Part of a small language model's weights.
Size: width 640, 10 heads of 64, 74.8M parameters.
Training: a variant of Adam for these matrices, 884M tokens, 13495 steps.
Each number is 128 + 24 x the weight over the matrix's rms, rounded and kept within 0 to 255. Layers, rows and columns count from 0.

# layer 8 attention key, 640x640, rms 0.0407, rows 582-634, columns 256-319
[[124 156 107 122 119 132 111  87 128 116 124 126 147 115 127 127 127 143 152 136 116  95 109 144 136 129  99 149 159  94 166  89 160  92 127 133 134 181 158 112 137 157 173 135 128 134 125 102 165 130 156  89 154 154 116 156 136 187  96 106 146 109 147 140]
 [159 108 182  96 166 117 137 157 111 137 169  99 130  86 170 122 158 151 112 125 134 164 118 119 118 113 148 146  92 124 139 166 163 189 109 114 104 129  83 112 145 137 166 168 125 124 170 168 180  89 121 146 125 144 124 123 110 148 129 121 125 100 100 167]
 [140 108  98 149 109 102  56 156 107  79 129 155 140 152 138 156 158 171  68 125 142 129 156 152 110 173 105 141 191 145 159 142 118 124 114 171 159 122 149 144 121  80 105 108 151 109 132 175 107 137 134 102  93 134 142 121 114 128 131 164 108 112 147 114]
 [109 140 139 109 131 142 134 145 126  97 110 153 122 113 154  96 149 134 120 129 134 167 105 126 122  89 127 149 120 137 120 131  73 123 102 162 130 146 142 175  88 116 174 153  84 121  98 120 125 165 123 103 147 129 111  91 115  81 172  86 131  95 213 105]
 [140 124 158  99 128 125 122 195 123 104 138 108 128 147 127 147 169 110 127 109  84 125 111 107 128 127 135  95  99 124 129 124 145 152 117  74 164  90 154 138  66 177 126 124 108 150 154 152 126 113 120 153 128  97 108 115 125  67 109 151 155 122 125 151]
 [ 99 147 212 115 115 107 179 109 137 197 167  97 102 170 122 131 162 105 135 152 130 123 118 169 153 131 120 132 124 111 105 132 137 123 149 130 147 120 133 141 140  96 148 140 142 109 109 121 124 108 105 150 130 132  94 107 170 117 145 123  98 149 140  97]
 [ 65 127 128 129 129 153 135 146  95 166 141 133 137 137 115 156 155 183 133 131 149 155 118 185 144 156 164 142 129 106 136 166 121  67 141 153 140 136 149 131 108 133 154 115 105 135  89 115 151  88 111 105  98 162 180 164 124 175 127 126 141 117 124 143]
 [164  81 119 131 123  86 154 145 131 162 175 125 153 152 163 137 133 131 145 113 104 126 113 102 129  81 156 160  92 155  95 106 144  88 159 114 126 129 191 121 120 118 138 115 134 122 168 147 144 115 121 111 124 167 105 142 125 151 125 122 110 122 129 160]
 [187 134  95 103 140 109 155 104 119 154 128 146 150 123  85 144  96 136  97 118 130 125 132 149 114 123 133 140 153 146 167 135 157 165 131 126 113 143 116 103 149 116 118 120 166  91 116 107 130 131  84 107 154 127 117 124 116 155  91 127 101 111  97 116]
 [141 114 146 109 156 131 146  99 124 147 123 134 147 129 126 121 105  74 150  95 148 102 155  66 139 152 137 112 113 146 125  90 104 164 147 120 137 152 119 135 108 175 113 123 110 117  99 118  94 150 105  91 111  54 129 109 117  59 152 144  98 152 165 158]
 [176 176 101 145 132 157 150 183 127 173 147 109 163 122 108 114 154 146 136 127 145 136 112 122 123 145  95 129 125 110 124 117 106  32 113 130 129 104 108 148 147 173 143 109 101 155 105 140 120 122 119 151 158 149 103 144 123 103 108 122 151 113 112 143]
 [132 106 113 120 138  91 140 171 149 157 138 123 112 193 139 151 143 155 103 130 156  83 116 103 141 124 169 129 124 109 113 129 135  17 116 109 132 192 153 123 153 134 124 134 136 133 137  99 124 174 115 111 102 152 184  63 152 186  99 164  87 108 159  80]
 [129  97 115 141  95 142 102 116 166 154 159 145 176 123 138 127 125 176 105 127 138 152 138 133  90 135  85  95  71  75 137 128 153 154 127  96  73 115 139 140 146 108 177 133 140 190 111 151 142 118 107 151 168 136 138 121 129 175 141 147 158 131 125 124]
 [133 128 118  97 152 139 119  83 148 109 155 107 110 138  71 138 101 111 114 135  73 147 141 107 131 117 133 133 133 130  91 131 162 126 144 192 102 171 132 121 135  96 144 187 142 151  85 137 116 124 121 137 159 171 173 131  97 105 124 120 125 101 119 181]
 [124 118 116 175 104 129 103 153 144  44 113 149 139 128 146 122 121 101 134 122 136 104 134 135 141  91 114 122 126 119 134 155 109 200 148 149 126 118 118 150 130 130 125 158 160 103 170 134  95 104 138  99 142  92 101 162 104 144 140 119 194 190 104 138]
 [120 108 145 111  95  95 117 108 111 185 174 174 102  98  98 130 130 122 100  85  93 148 103 168 127  93 128  99 135 156 146 110 103 164 117 151 121 116 130 145 178 151 154 153  97 138 156 103 138 167 151 120 144 143 132  95 120 147 175 124 140 126 120 152]
 [151 129 137  96 146 160 145  79  93 141 134 132 129 162  82 136 143 144 105 168 148 135 146 125 124 142 172 191 175 115 156 140  89 103 156 154 122 152 121 157 116 128  98 156 113  96 131 125 133 104 115 117 155 103 112  83 108  96 131 156  92 104  82 113]
 [133 138 126 142 110 145 129 134 148 138 109 176 120 158 145 174 130 102 133 141  93 101 114 117 183  93 100 100 100  83 131 124  85  88 122 109 145 111 158 141  94 111 148 110 104  96 152 118 117 104 106 118 152 115 128 165 144 122 115 104 114 130 138 104]
 [145  93 185  89  89 118  98  95 120 113 161  93 156 105 151 136 146 124  92  91 105 134 129 116 100  94 153 119 147 130  81 144 133 139 123 108 156 101 167 125 115  98 132 130 144 162 122 183 150 104 125 102 134 120 139 113 146 166 142 145 139 146 146 153]
 [131 170 101 150  74 112 133 129 106 120 103 125 117 151 153  92 101 100 148 115 135 163 109 137 148 147 148 159 116 117 159 146 127  90 107 141 111 138 145 104 143 123 179 166 130 125 137 136  86 136 112 114 130 132 108 181 119 150 103 117 169 125 145 175]
 [101 121 139 120 149 148 150 102 113 166 173 130 138 106 137 110 132 103  98 112 125  65 128 117 136 114 143 119 129 148 147 121 148 160 125 103 129  96 121 127 148  92  82  95 119 149 141 167 130 124 164 131 103 154 132 159 152 136 178 178 131 110 176 151]
 [174 130 144 158 105 148 136 128 144 148 197 128 107 108 131 175 136 144  80 140 105 102 131 126 156 134 115 150 136 127 111 148 115   0 104 108 183 105 155  92 196  99 102 118 115 123 111 158 129 107 127 137 118 158 139 115 145 117 124 145  87 141 122 135]
 [141 139 111 133 129 166 115 133 184 122 111 135 140 127 165 143  56 135 112 110  83 166 119 104 118 123 140 133 127 103 138 104 148 189 160 144 112 147 137 129 129 159 135 157 131 146 155 112 102 158 135 130 166 144 144 129 129  73 118 102 152 119  97  88]
 [113 121 150 137 116 165 115 137 154 170 148 117 130 127 138 128 112  90 172 182 128  89  85 147 122 121 118 153 126 123 138 144 101 137 109 143 168 119 180 148 136 133 130 130 128 115 174 104 112  84 119  90 116 110  97 110 133 120 167 136 113 152 104 138]
 [125 144 121 122  97 123 137 128 162 177 132 127 103 144 143 129 140 130 130 146 115 155 109  79  99 130 113 118 129 208 117  77 126 106 115 142 144 142 146 119 141 117 141 121  86 146 129 138 151 154 123 117 155 139 148 128  96 129 160 101 142 106 139 155]
 [129 128  98 128 120 108 130 102 124 110 150  77  98 130 135 114  93 135 109 129 127 154 110 149 119 125 150 142 139 117 134 190 111 255 132  87 151 124 110 113 108  95 150 142 151 154 110 139 141  88 130 129  96 114 120  96 119 167 150 160 134 112 155 149]
 [152 158 131 134 118 126 120 151 115 116 140 127 181 145 115 157 102 132 140 115 152 141 150 132 113 126 164  87 110 127  97 100 136 119 117 130 115 110 156 113 104  94 127 118 104  93 142 158 149 102 119 119 130  98 137 139 142 136 189 148 154 139 164 146]
 [153 163 135  91 104 154 143 146 132 115 122 104 135 107 124 142 139 145 147 107 124 119 112 106 109 155 161 103  97 137 142 119 145 118 142 112 134 125 141 133 117 169 165 136 160 132 121 135 142  92 138 127 137 151 113 101 152 127 118 131 144 151 155 105]
 [ 94 142  88 140 177 148 130 138 121 131 111 145 170 103 108 158 155 147 107 164  78  91 136 161 139 125 181 147 120  89 140 109 150  87 121 119 153 104 132 143 160 138 161 118 157 144 135 110 179 106 153 134  83 102 103 145 139 131 123 121 132 136  77  66]
 [159 133 100 138  96 100  77 123 150 126 151 109 136 151 146  46 157 125 173  75 122 141  95 135 123 139 150 123 133 119 151 100 133 189 134  93 155 134 152 131 144 118 182 129 142 149 137 143 131 109 131 107 116 144 120 181  83 183 137 128 147 155 129 159]
 [110 137 125 122  98 119 135 165  98 156 153 155 135 118 141 127 122 116 142 151 127 149 113 148 118 120  82 104 133 152 171  78  85 226 131 164 133 152 123 141  85  92 118 139  92  99 126 111  81 153 162 132 123 115 136 120 138 111 153 139 134 163 118 108]
 [ 97  88 180 132 135  78 109 144 143 154 114 143 105 117 121 134 126  94 124 143 108 111 122 124  86 105 110 140  99 122 165 147 143   0  99 119 152 109 149 104 167 129 147 151 109 124  81 138 134 115 100 153 104  96 145 118 134 183 148 129 106  90 142 121]
 [103 117 141 108 127 142 127 164 115  97  97 124 156 105 153 153 164 210 112  86 157 154 173 153 141 124 145 116 149 121 105  95 119 226 105 114 123 125 106  98 120 114 162  99 148 131  73 130 121 149 144 187 141 143 148 120 142 106 164  99 129 113 151  99]
 [135 145 189 123 113 137 137 141 119 139 135 111 139 162 140 122 109 145 108 145 137 181 110 157  96 126 109 153 145 141 112 134 137 210 152 163 152 132 153  77  86 128 123 121 157 112 102 133  55 132 131 145 134 115 131 110 145  72 139 121 162 147 131 116]
 [165 128 173 139  96 115  86 150 142  59 142 109  92 112 118 116 117 142 189 134 108 134 154 105 152 124 126 148 130 145 104 124 107 167 111 148 113 119 129 112 118 110 107 138 140 105  95 132  90 158 112 129 122 127 135 140 113 109 161 156 130 139 139 177]
 [137 142 102 178 117 146 130 154  91 186 155 161 139 106 116 147 126  92 126 114 134 124 159 144 111 144 146 132 160 145 123 131  84 137 130 128 140 116 102 128 120  85 132 167 160 121 116 116 111 154 118 134 106 115 113 164 100 116 122 138 106 144 178 117]
 [141 123 115 123 130  76 156 177 118 149 124 128 154 109 129 159 185 152 135  91 168 167 156 118 145 141  92 141 127 100 141 127 123 171 102 143 152  89  71 167 116 129  70 143 116 133 171 124 136 116 135  94 146 129 156 135 154 148 119 129 129 145 171 133]
 [115 141 193 119 139 139 107 138 126 126 113 120 156 100 127 114 144 130 134 140 150 120  91 160  94 116 104  96 163 141 101 107 146 183 106 125 146 140  92 134 120 134 106  51 110 144 134 107 106 119 164 160 161 105 156 136 139 137 195 122  99 123 128 136]
 [149 110 131 147 122 161 134 105 128 118 117 120 154 154 115 154 152 178 124 136  74  82 151 150 141 176 128 116 169 130 187 117 127 210 135 140  92 127 148  99 112 144 138 131 135 155 122 110 111 132 118 134  96 138 144 113 159 190 161 121 131 169 151 148]
 [112 127 164 120 129 147 118 167 141  98  91 135 122 139 136 121 129 118 164  95 129 107 120 133 163 145 126 146 100 121 151 120 151 114 110 104 112 113 174  92 103 128 141 131 133 141 161 126 120 126 109 143 119 142 132 223 105 162 116  90 129 142 141 119]
 [139 138  92 135 157 112 152 153 145 132 141 159 134 170 132 122 136 107 116  72 138 129 105  95 142 146 138 115 143  89 107 133  92 194 119 155 129 124 126 134 155 171 107 127 108 141 120 114 102 113 122 111  94  77 143 129  70 138  61 163 137 157 165 152]
 [127 132 111 162 190 122 150 165 158 140 126  76 151 124  95 120 134 117  85 146  95 129  97 115  93 136 170 171 146 114 123 124 124 108 132 112 144 152 130 119 100 153 147 108  98 132 118  87 149 164 148 114 103 164  95 142 116  99  89 117 137 103 150 157]
 [139 150 146 106  94 115 148 148 137 127 127 134 135 111 127 121 158 170 140 121 125 167 143 114 133 170 173 121 161  86  97 113 161 214 140 135 135 156 145 127  85 178 138 139 143 143 150 137 163 123  90 127 147 149 122 111 116 110 104  90 136 113 162 135]
 [ 71 122 151 128 179  99 111 178 134 113 134 139 111 110 120 136 167 120  85 122 134 132  96 133 122 159 152 156 134 139 128 132  87   0 122 150 115 157 150 114 140 126 152 139 115 116 140  95 142 109 160 114 118 113 108 141 104  96  68 128 118 103 149 114]
 [169 100 143 133 101 149 139 141 129 143 181 164 119 131 143 105 113 136 172  78 142 163 150 122 143 112 124 135 133 135 138 142  57  20 111 145 146  84  98 159 137 131 115 158 129 149 101 134  91 121 171  95 129 100  86  99 108 160 157 188 123 143 145 117]
 [113 138 139 109 143 138 168  89 142 181 162 145 104 166 148 134 108 118 144  93 144 128 129 137 103 117 109 153 146 119 119 110 101 236 117 163 153  95 146 123 145 133 115 128 130 147 120 115 150 141 138 148 118 145  99 125 114 178  90 149 113 119 154 122]
 [132  90 136 136 150 132 113 125 182 124 151 126 113 123 164 140 106 145 144 132  85 123 130  95 141 176 164 137 132 171 123 105 105  27 113 141 122 128 164 102 127  98 121 141 107 117  80  82 153 121 172  64 151 141 154 120 165 101 133 173 118 129 122 159]
 [135  93 127 135 134 102  93 160 111 163 109 141 102 159 125 129 125 141 138 131 134 139 126  99 120 153  95 160 109 167 128 109 112   0 101 116 113 121 142 148 144 118 136  95 152 114 169 153 146 133 131 132 144  93 152 109 135 151 141 167 120 161 176 130]
 [100 106 181 153 142  94 123 143  81 195 129 143 122 138 133 131 145 145 105 137  83  89  72 119 111  90 144 167 156 122 176 112 127 106 141  67  78 139 127 116 113  99 176 115 155 138 149 126 128 102 122 121 137  77 109 142  99 203 140 126 107 124 201 107]
 [120 112 128  97 161 124 143 106 145 135 109 147 125 110 140 150 153 113 146 150 113 153 186 122 117 124 133 105 118  89 126 156 123 237 136 142 131 151 134 143 132 114 194  93 131 110 109 122 150 101 120 158 160 127 150 161 104 178 199 148  97  98 100 111]
 [ 99 137 166 138 161 120 158 119  73 127 106 139 143 177 141 127 169 138 126 158 133 143 149 137 155 165 148 135 139  84  92  75 119 121 129 128 124 180 109 153  82 142  64 127 161 123 123 117 113 118  85 111 165  92 173 151 123 115  86 152 124 127 144  84]
 [121 128  95 153 121 149 151 148 153 138  93 117 107 106 161 102 130 107 156  90 107 145 120 120  96 179 135 111  93 103 111 152 132  87 111 106 127 112 118 159 148 137 117 149 138 120 145 103 115 121 144 117 129  93 131 198 110 157 123 144 113 114 114 103]
 [157 164 146 111 108 154 101 127 131 120 156 133 144 162 109 140 104 142 139 102  92  86 134 161  92  96 135 123 114 158 145 109 126  45 168  69 144 103 115 127  79  96 138 140 104 117 109 125 165 130  91 144 172 104  85 101 151 130 161 122 143 128 110 127]]
# layer 8 attention query, 640x640, rms 0.0417, rows 583-634, columns 256-319
[[100 144 129 163 130 140 108 166 129 151 203 118 144  56 102  97 166 160 134 122 156 123 138 144 142 117 129 144 112 137 130 124 172 154 153  92  80 123 114 119 136 119 158 130 134 165 154 213 170 121  77 116 119 155 138  88  77 187 143 119 125 142  98 131]
 [166 124  97 110 123  82  86  74 136 151 121 114 145 168 135 114  91 104 150 134 107 143 145 127 147  96 134 169 155 114  98 128 111 155 144 172 136 149 144 157 157 110 117 143 163  88 129 174 113  82 125 145 122 106 148 133 133 134 134 147 112 109 120 186]
 [ 70 150  97 123 142 122 132 135 137  86 156 205 138 127  89 116 144 101 141 140  97  88 124 102 135  85  83  92 147 106 102 125  99 150 139 151 166 128 132 191 106 121 111 138 103 135  87 119 125 149 128 127 137 143 148  69 153  88 147 123 127 150 133 129]
 [181 169 166 129 110 132 204 108 109 178 103 104 131 135 173 155 117 119 108 120  61 142 144 155  92 136 117 187 150 118 138 143 105 135 133  80 179 107 130 122  77 125  88 130 116 137 170  96 158 110  92 154  87 128 123 123 158 127 140 168 123  74 130  84]
 [ 91 138 129 117  81 148 128 169  72 103 191 126  87  87 163 150 141 126 102 151 131 105 127 136 135 121 138 116 104 136 120 152 123 128 158 133 198 102 126 133 130 143 141 118 141  99 120 150 147 127 119 133 109 120 104 152 115 113 136 112 152 143 141 118]
 [ 79  83 120 153  79 122 113 122  77 131 126 123 147 176 150 111  89 174  76 100  93 151  88 109 183 169 138 156  96  99 134 107 142 124 172 117 132 135 168 185 150 149 133 113 117 112 105 124 134 131 119 160 157 120 137 164  96 104 117 135 128 132 133 148]
 [154  98 113 172 122 159 122 149 155 175 131 138 122 101 129 119 162  67 133 111 133 105 108 178 140 176 129 158 110 155 163 111 151 116 128 130 115 106 151  89 117 195 120 148  75 130 139 149 157 131 122 154 118 102 138 125  84 109 152 203  68 134 121 191]
 [154 123 121 131 119 133 122  81 115 125 128 134 164 136 144 148 100 140 136 155 118  86 158 171 124  77 121 112 151 131  99 134 176 156 125 168 123 146  94 161 109  98 121 131 166 112 104 127 125 150  95  93 135 106 147  86 132 156  94 141  77 138 114 129]
 [147  86 143  97 128 154 155 146 103 166 119 142 189 124 139  87  91 127 139 112 146 139 154  94 151 163 148 136  74 130  83  88 151 155 159 120 163 132 142  94 125 137  85 127 119 107  97 121 100 177  83  97 104 158 120 149 115 123 109 134 125 186 113 164]
 [193 153 140 162 109 137 146 149 152 154 117 112 191 112 117 161 159 114  98  66 139 145 122 106 106 133  75  95 146 123  99 129 126 134 124 150 117 147  68 155 123 158  95 147 133 140 148  94 119 139 136 124 147 159 152 112 114  99 128 112 118 147 119 141]
 [143 122 158 166 123  91 117 145 126 173 143 159 123 214  94 138 157 102 104 129 186 153  95 155 119 124 126  78 126 141 140  93 108  95 124 115  89 148 127 162  61 150 121 188 124 155 143  92 120  60 108 125 155  65 126 126 102 167 104 151 138 136 148 105]
 [134 125 139 163 139 128 165 137  78 119 165 140 181 109  90 130 188 169 171 120 143 142 115  74 123 115  90 107 106 163 157 141 152 127 151 134  69 125  98 102 134 125 160 138 108 117 165 132 112  86 129 163 117 109 109 122 103 173 117 137 149 103 129 105]
 [100 143 104 157 112 155 131 112 145 117 153  71 124 145 108 103 182 129 112 129  86 159 126 152 108  93  81 112 157  98  94 149 153 133 155 155  78 107 132 129  85  90  89 220 130 103 131 142 124 132 138 139 132 159 125 103 148  83 124 106  74 170  90  94]
 [182 141 117 146 148 145 102 129 149 147 164 109 183 163 119 111 187 137 163 175 137 151 136  91 110  84 142  91 139 121 128 162 124 137 144 161 140 132 132 119 113 122 105 159 172 138 160 179  96 100 153 120 110 157 148 113  98 162 149 131  68 176 120 156]
 [ 74 130 110 140  93 160 173  88 126 139 194 139 133 131 136 136 143  83 124 122 160 130 143 140 136 110 109  93 119 155 132 133 121 145 119 150 139  73 126 129 121 139 105 130 107 151 106 178 129 133 123 127 133 203 138 114 163 138 148 144 118 119 105 123]
 [126 127 160 135 120 152 154 149  99 116 128 126 131 132 120 115 148 142 110 170 110 192 137 132 134 148 158 137 161 125  81 160  89 166 108 149 156  85 167 126 130 138 120 127 127 121 118 110 146 120 112  88 135 113 136 132 145 124 158 129 145 126 109 169]
 [127 116 128 166 145 150 131 179 158 123 133 120 148 162 128 145 128 101 126 173 123  70  84 117 128 128 125 114  68  88 154 124  67 152 135  84 147 151 131  96  76 172 108 177 168  92 136 113 136 113 100 171 131  62 132  95 139  82 161 148 136 149 129 184]
 [128 116 153 135  96 156 130 113 104 145 213 112 147  84 167  97 109 139 110 112 119 102 111  94 167 100 201  97 148 133 151 172 136 142 136  90 167  83 147 108 147 147 126 114  97 117 109 195 140 105 107 111  99 148 108 111  84 132 140 109 119 126 138 138]
 [133 140 120 128 108 119  62 156  84 115 133 109 153 161  77 125 137 101 154 101 133 143 100 150 166  68  79 125 115 148 187 170 116 151 107 118 127 137 148 103 123 104 161 170 145 198 163 197 102 143 118 163 157  98  79 175 135 111 161 132 149  90 168  80]
 [ 99 113 169 108 153 112 138 150 114 111 152  97 163  86 151 117  97 131  80 103 144  67  80 143 135 138 165 117 128 159 120 110 139 122 141 107 131 136 127 124 131 132 128  71 144 161  92 114 112 156 140  98 104 134 186 148 142 144 138 131 126 155 137 130]
 [113 150 127 128  63 141 128  75 128 131 138 141  99 106 173 185  77 139 135 136 117 107 179 136 168 120 157 146 170 147 129 127 173 128 109 139 153  98 121 131 149 142 146  76 152 156 148 167 116 143 136 127 111 128 168 152 111 151 100 120 108 128 114 130]
 [170  97 118 139 122 130 161 128 146 119 162 114 115 108 122 131  57 115 143 132  92 171 129  88 133 135 116 132 143 158 163 123 142 159 114  95  75 130 135 103 167 133 144 170 110 151 142 124 123 154 148 148 151 121 124  79 161 115 156 149 156 119 142 121]
 [174  88 130 134  80 100 128 125 115 151 122 114 118 158 186 147  98 120 117  99  81 162 124 101 169 157 161 173 127 140 133 132  99 101 115 141 143 147 156 144 129 151  96 104 145 171 142 106  92  94 143 156 144 114 104 163 155 114 134 157 153 160 147 160]
 [145 147 138 117 109 119 170 138 135 125 174 101 104 153 118 168 131 154 111 153 133 128 150  82 110 158 150  92 128 133 137 123 135 133  99 119 122 109 134 151 144 128 141 127 103 125 111 128 159 117 122 124 141 157 146 114 142 133 143  91 112 122 198 118]
 [108 118 166 156  97  82  94  84  85 129  97 142 105  93 107 105 124 133 129 119 146 170 127 140 168 123 133 156 143 105 131 136  98 163 143 117 123  72 112  89 115  88 172  92 136 161 146  89 121 136 126 135  89 100 115 135 107 146 171 140 140 104 139 140]
 [158  72  94 179 124 135  96 162 151 163 132 128 177 190 134 124 110 103 154 117 130 123 146 130  93 137 163 140  89 127 112 106 153 174 136  93 146 147 139 148 102  95 156 104 158 131 100 155 134 128 146 157 166 114  82 175 155 165 136 144 149 192 137 167]
 [175 175 157 143 113 140 134 122 173 111 102 105 120 124 121 151 118 144 138 130  79  98 123 127 127 130 139  82 131 130  86 166 122 155 138 121 126 124 158 155  94 107 139 135 142 105 141  86 175  84 130 100 139 154 128 116 156 134 151 123  95  86 107  70]
 [138 127 124 119 145 143  87 144 168 120 108 106 163 134 116  77 159 150 146  87  86 130 115 107 133 126 127  74 102 128 147 130 147 110 102 109 170 161 185 166 144 148 157 131 185 154 137 151 198 124 122 151  93 100 115 149 109 119 130 116 145 152  87 140]
 [113 119 101 171 164 108 133 105 129 194  89  91 174 176 172 122 159 149  88  84 128 117  98 143 121 102 161 109 128 146 153 108  79 103  81 100 125 191 171 122 109 154 163 126 143 156 135 104 194 128  85  74 116 138 117 177  79 141 158 162 109 142 121 113]
 [ 96 138  88 157 154 166 115 162 130 134 114 167 133 117 118 141 134  58 182 141 114 147 111  93 124 158 122 175 130 135 131 119  87 142  99 125 153 105  77 139 105 125  75 118 155 131 109 114 130 163 156 149 125 136 156 101 150  96 138 103 126  70 122 137]
 [101  81 130 177 118  66 120 134 136 122 122 167  83 144 160 142 133 140 128 100 132 110 155 170 137 130 116 132  77 125 159 110 101 138  93  84 108 131 116 132 129  97 185 142 145 144 118 156 125  89 113 138 142 121 129  91 167 152 117 162 154 145 117 105]
 [140 179 111 130 154 110 130 137 114 154 109 129 151  99 166 143 157 122 164 135 115 105 171  92 131 159 145 100 171 133 152 130  93 111  79 122 137 157 103 117 109 123 108 155 121 124  71 145 122 117 132 126  87 139 151  94 157 133 127 162 174 104 116  86]
 [151 155 198 111 118 123 113 113 131 131  91  84 143 110 124 142  85  96 133 130 110 127 103 125 108 110 158 120 176 164  68  98 159 114 167 151 108 121  77 119 113 129 123 114 110 157  61 153  76 108 101 161 148 158 145  67 217  73 138 131 137 123 116  87]
 [162 126 109 140 132 122 126  75 143 144 126  89 113 176 120 124  98 152 111 148 161 126 146 109 134 114 149 124 138 125 102 122  87 146 143 136 145 115 155  84  95 121  66 122  82 126 132 147  95 131 170 117 102 151 150 136 117 105 119 142 111  92 106 150]
 [145 139 129 114 131 154  82  96  92 127 119 110  87 100 100 123 113 117 135 153 125 108 156 102  93 172 154 163 125 131 103 115 177 123 191 120 182 110  96 134 121 132 154 133 163 120 117  99 114 164  78 145  86 152 157 135 163  99 136 171 130 160  91 151]
 [145 115  78 131  92 132 119 153  67 141 159 176 151 126 116 154 145 202 113 107 143 160 111 150 114 148  95 110 139  95 116 100 111 139 112 148 155 114  91 135 147 131  71 158  88 140 175 142 166 132  98 118  71 142 141 140 111 149 127 143 107 112 167 108]
 [ 91 102 148 121 146 126 141 111 151 182  92 123 155 126 147 142 130 141 144 187 139 131 104 149 129 155 102 113 183 170 135  83 121 103  89  86 108 128  93 152  95 161 107  93 128 142 100 137 147 108 119 138  83 126 161 120  95 127 180 180 176 140 104 155]
 [150 114 130  92 152 100 108 118 109 124 145 130 135 134 124 127 110 160 114 110 121 103  79 144 128 141 142 116 141 114 156  89 131 117 115 109 133 132 189 123 127 109 149 118 134 137 107 142 107 142 171 155 119 140 119 128 122 133 156  86 161 155 139 110]
 [125 142 149 113 177 131 137 115 179 138 117 153 145 164 146 123 142 127 159 138 104  65 113 129 106  92 107  88 113 123 164 146 101 120 125  93 122 158 132 141  94 158  97 151 140 120 149 136 108 103 140 126 145 156 116 154  84 128 117  97  99  78 107  56]
 [153 164 162 118 136 137 135 134 116 104 110 129 112 136 129 120 116 128 146  58 111 137 121 110 141 190 118 146 131 125 109 142 120 116 146 143 103 111 141 126 111 107 146 145 158 131 131 136 101 134 147  91 111 138  75 143  34 126 122 113 104 117 135  68]
 [132 134 148  94 189 131 147 169 129 138 123 107 124 139 156 136 141  99 112 162 116  73 101 154  65  78 155 111 142  91 154 131  94 130 125  89 128 136 133 114 126 135 127 129 143 168 103 110 134 143 172 129 109 140 123 169 133  93 145 101 143 114 144 155]
 [115 155 139 118 109  79 132 144  87 139 117 128 125 172 123 127 129 162 165 142 114 148 130 119 139 101 154 105 138 145 114 107 182 187 186 116 107 151 113 132 115 160 150 183 122 132 108 149 180  86  91 113 172 111 138 125 124 124 113 111 146 183 151 125]
 [ 96 123 122 112 153 137 118 154 140  91 119 123  98 122 146 151 112  88 105 161 128 136 121 112 131 144 137 151 110 171 121 140  86 146 112 136 106 134 114 167 123 129 119 148 173 115 130  90 119 166 160 136 172 157 147 140  93  84  81 112  84 166 123 140]
 [138 121 159  38 126 100 173 126 114  97 150 130 131  79 185 174 143 102 121  82 139 127 118  84 117 147 160 157 116 166 119 172 162 133 145 169 158 125 146 130 140  96 149 116  93 150  90 159 106 143 172 125 149 161 108 161 174 176 139 131 122 168 133 147]
 [119 124 161 121  82 114 124 131  85  98 173 181 121 122 128  82  82 119 134  91 138 117 115 144 128 155 143 160  87 169 119  90 123 143 118 136 138 119 161 163 130 139 147  83 123 109  86 139 122 126 113 168 119  80 142  99  75 103 136 130 151 130 162 164]
 [131  76  97 142 136 143 164 131 145  91 145 122  99 124 174 122 126 166 115  68 131 151 138  95 166 119 104 106 100 174 104 115 112 116 122 155 139 162 117 110 131 108 100 139 108  92  73  96 171 104 118  92 100 159 202  83  93 132 104 158  72 157  88 148]
 [181  72 152 203 136  64 104 169 124 120 138 142 109 140 162 112 178 126 141 108 163 134 166 129 102 143 104 116 117 172 150 101 104 125 121 118 141  97 134 100 110 114  69 188 124 152 132 162 130 133 165 124  94  97  81 105  76 100 113 148 108 155 136 140]
 [165 120 139 132 163 118  69 151 110 157 161 148 146 111  99 146 154 154 115  97 117 118 114 124 105 102  99  76 106 133 149 132  83 125 101 119 103 132 128 143 100  89 131 149 140 152 127 175 163  85 179 155  85 102 119  88 114 123 126 119 125 131 148  90]
 [122 111  93 107 152  85 137  84 127 126 105  91  93 157 146 127 166 126 108  95 109 113 176  87 107 143 148 143 148 122 101 149 151 135 128 131 113 132 112 107 143 133 123  89 125  85 110 165 138 113 127 119  92 131 152 115 104 155  99 127 103 191 116 140]
 [134 108 197 115 150 113 109 129  65 154 135 137 160 113 110 110 171 165 162 170 123 132 167 124 112 135 147 144 143  95  89  81 144 119 111 141  93 139  87 156  86 134 114 186 173 138 158  89 106 108 113 127 222 107 162 124  54  92 129 151 172 153  94  97]
 [ 93 159 169 112 160 136 149 113 152 147 156 128 124  87 139  86 162 130 127  82 121 172 151 109 174 109 134 115 123  87 123 139 166 116 117 158 103 149 101 120 158  96 159 148 138 131 143 143 130 134 143 105 134 145 105 179  87 144 170 108 102 127 167 120]
 [154 107 142 150 144  97 167 114 135 135 151 150 140 155 152 169 144 119 142 141 142  87 157 159  93 107 126 116 140 147 144 100 134 124 152  79 110  85 115  93 131 148  80 106 115 120 110  95 122 101  91 107 168 130 146  73 164 103 144 146 114 165 135 146]]